{"num_hidden_layers": 15, "num_attention_heads": 3, "hidden_act": "gelu", "norm": "layernorm", "norm_place": "pre", "parallel_block": false, "init": "normal", "init_std_qkv": 0.0361, "learning_rate": 0.0069, "beta2": 0.98, "lr_head": 0.0142, "decay_fraction": 0.563, "batch_tokens": 131072, "max_seq_len": 1024}
Each number is 128 + 32 x the weight over its row's rms, rounded and kept within 0 to 255. Layers, rows and columns count from 0. Numbers have three digits each. The size before them is the row's rms in percent of the matrix's.

# layer 11 MLP up, 768x192, rms 0.249, rows 373-394, columns 128-191
100:143123097103086162176126121095131125087127077112167103119121145119161127066152076100220086111159133059063120142211110192108127118068135100147143094100110094110092135161152156124167131147138114
097:133123090138090194158122130126109154094163084066143114089163166135130078071089119102136080143133158095118080145190124123134117103067093164177192068109158051133141116132141076142130137119134068
098:134106143154093110186152143134090111095146140129171123096163134104160167096156101117163128085137160083105208132117061198160127143161132126122096107099084069157145147082131086072170176117132141
098:141128124108095103119104101117190117060130114096120237166090097164102142114117134162134191114117139118164156154143117111116089159130129084173124123131117176189116122067142128146127140137109159
103:115110148153128136173128129096158071111185139146157129131166218138115140130113130110098126078138099108107133132122103124109101140144148166181131160066077060081126128095171155120145121099119192
096:144098126080153182170140168090145078062145163126101088119175103142104145113144125184135106140129149164111125157180105159099131090139094117106115076131091145075127157100162151125146175084108121
103:160149156152096099120129168164138121143182126144121084122125201191148122156114127131175125119163126127126107126089159157095164171080124140121101100123101076137122106080135134162132130060057108
104:097119119084158146122120193145073150103098109106144138125131141132121131167142168134077114149122120131129168155060125106117115136148090081216078122121133160103106156121159160087062117143107080
101:161138167138094057107191138069135140086126163148141130142130135163135140175087142125140131087113090188133070111105114131151094132158077138161145149090120182106127090086103158138099139086068125
108:074144148130114073174107085106104145116115171062117118148133103114103156117104140092142100154119109095097106151143121132117038097152133088064174095083133104201179148164119117128144093174131194
099:181082116094091113174140130072149159095089080178086137153128117095114122097091120183150104136114103056135118156149167162095177072095125159156106136125148132136143151165136117071102123172124127
101:148119150164147166140115098171098126137183077147125120060137104074116184112096129198130163141120163103156118115112170099117122153098083158148161140131143121153160149097134123100103128149113137
094:164157135146198134142158139137110112085114161168143110096157121108124121142073129146109147117101138109123153089122136117144132115170139097122098184100136176159135153137153153145181154099081118
104:142150100132168139133139071123171091143127167053178169087091126086135087088207099104160177070080109153105157151116078094133070084121158126125082175119134131119128175148182084182146113095089106
091:135087181105125147216101086132109118121111126107095114153169143047134151153126151173136160129156069102092109182128114160157142123112085162170167167167117171115159099131122117114141129100126169
098:147134157124141178159075145133118103118098090124142153159091087148165110155103116103159149110091081111159129126143130180118162117181118053083161151111106106113090082152137146111079095184129163
093:118090091088120190149113095142130159173153168169140194205129159104135046132091187090153091124106107121095181115145067129133140128104154084153167109111115100127124090139118108103136079174107103
107:162097105091131085086121143158095122128130048151111110162121155104113094094076099107159091148147096139105131128130083108177177116123109180141056154116073136126196204185104085161138146137123146
094:161098191117103124135092168118095108110107140165176157110127117087132112191141109127088162100084118069132115169185090113116146163085157128096156120196161083123119146205181084109078093175204103
103:089115182103120109154135164141194098131153102118078202183165098063122168172141127123094102132092143156111134096114087129107150086147146154129151163114094135111132137146105099143183102130134138
102:128148146146115100102088155170102091115170114086098141127130132145132122090157149193125133144160193125067116138199111089145119183120133142112097122122181163121145145169169140084127099083117170
105:108132091139148085117101158094136149134106113132120076106087131085152148136098132094145206077144044138115068149078149134127175140144129120186133131158139165099136163115092048190105092139169138
# layer 11 MLP down (transposed), 768x192, rms 0.266, rows 373-393, columns 128-191
104:157122152108149067165115140130170130141134144128096146114174143171146161147114102145146066105106098147148137129126138065061088154137125118099138082176110103065182105141133144182149154105136122
093:167192090160151111076104138128117087121101171179116125110107077117153137099142168102107153134117138131097147129156142121176118122146152077132138128120164159139138147106087181122117058127173109
102:121161087126151157077097127141065154189142132147100133086160100145125198137165183056136086116102161127123060118106105124147105166088136135091142102168180182120100125137139135099129075132152195
101:125090123124141154148137170070126170108085097081135161182133084145161029161056131189172128087083115142103121096100102140103091148159171101168204109112082124188101155124131128121159126045147183
100:081162103157115096160120120123112114127119185166111123121093180098035077104127132179123114120183155123133193120193147154115132091143132128113080086129116135164165098139148127144093143154123162
093:160127112132131180069170141105073126155146078182145181122120134112118066170070119130120108158117151139178091115178145161091128124065124140169149163059121112155092086143167089131161056108138154
088:106111114113166145142178119078187108154143174146167126094129136131097057100114140134112098114136146102148087171144072148132088138129104118093129153170132164070116138136165140104173104141158186
098:098183141093172164138159110101121160118161128139097098116109138182120127163149132117139123100148100161091164162176146134104100124100115120080119145066121106122136105084158090149128110189142121
102:110166200158142148127132143129090132120136095178131120162149108150119117137093108154084132150129108131127105098129122105174124127174097131096149161116079073085131119148107111126141153058143132
100:152143126096096087125120165137120096151065163142133104085115107089088101093120128124107168092167149104112131077148151129086110133159111070158099124083151107114164113054141090104136138128073124
100:135109176118159170118129004182107105128128146139134152121152143182135113119154133109156130119123175155096173088149168146057138120171196166132101093166105155171136152135067143175103160134131181
099:164123138067161084122103189152103154140133155124112027136146152121138114160183122164147148096093128077104114151112121113157111173159140105133088132143105123095165071112162076114160073139121084
098:162113106155129082125115085146117080118144141145069141132086156151147142122069104142166143119079077218122149074153164111184128101192067169079188111170170168180126062142117093198101088119128159
100:138109179149096139122199122128120178140116147069086112169217063153104178134117114129112116176106103156132148139135120117105192127184106106186200118121099129110185130143112164124143079152154116
093:142168132115162110117132130076166133176111097144136093102104013122146132155103117140148157130128110171183058120100170174086142156130186121106144105118169176087056123139129149129126087104105057
094:103116162086082164154176140167130173115126093139130158147127180069149119151194171126138121096063153100162095144076108127154077099116138165136144125119123030101178132164170129143100070175127162
091:175180124145152080135129144149153119098180072071133057090070112092133176086159111122168131096162153127169089119153082072128128097158127155106158111157145209124087115092112166153078191079099152
112:168147152153180079101121131083132122160153186133107091178117130096170105124109140077111061138163105202077177088158141121101119183135053172136194153127133146174154072180123115117174098100174125
095:153144108076148158158109139211178121143166156139118137141143086135127141135074154123115138091173114091184121093143093182120148158217124119169140200155223085105108124122133080113167141076102136
112:128161138074146144176124162158137157147137147118118115090194142111133170189166116107105121097131139131147146119120102112169125082120146138166098120109164123141148135097166138146164158150113135
104:097174137114110154146142108198160159129129127129124134145084115131160080125115158128175127103072196142109137131128142130131119158131126148133168098104077093099122118079098181141067055077144171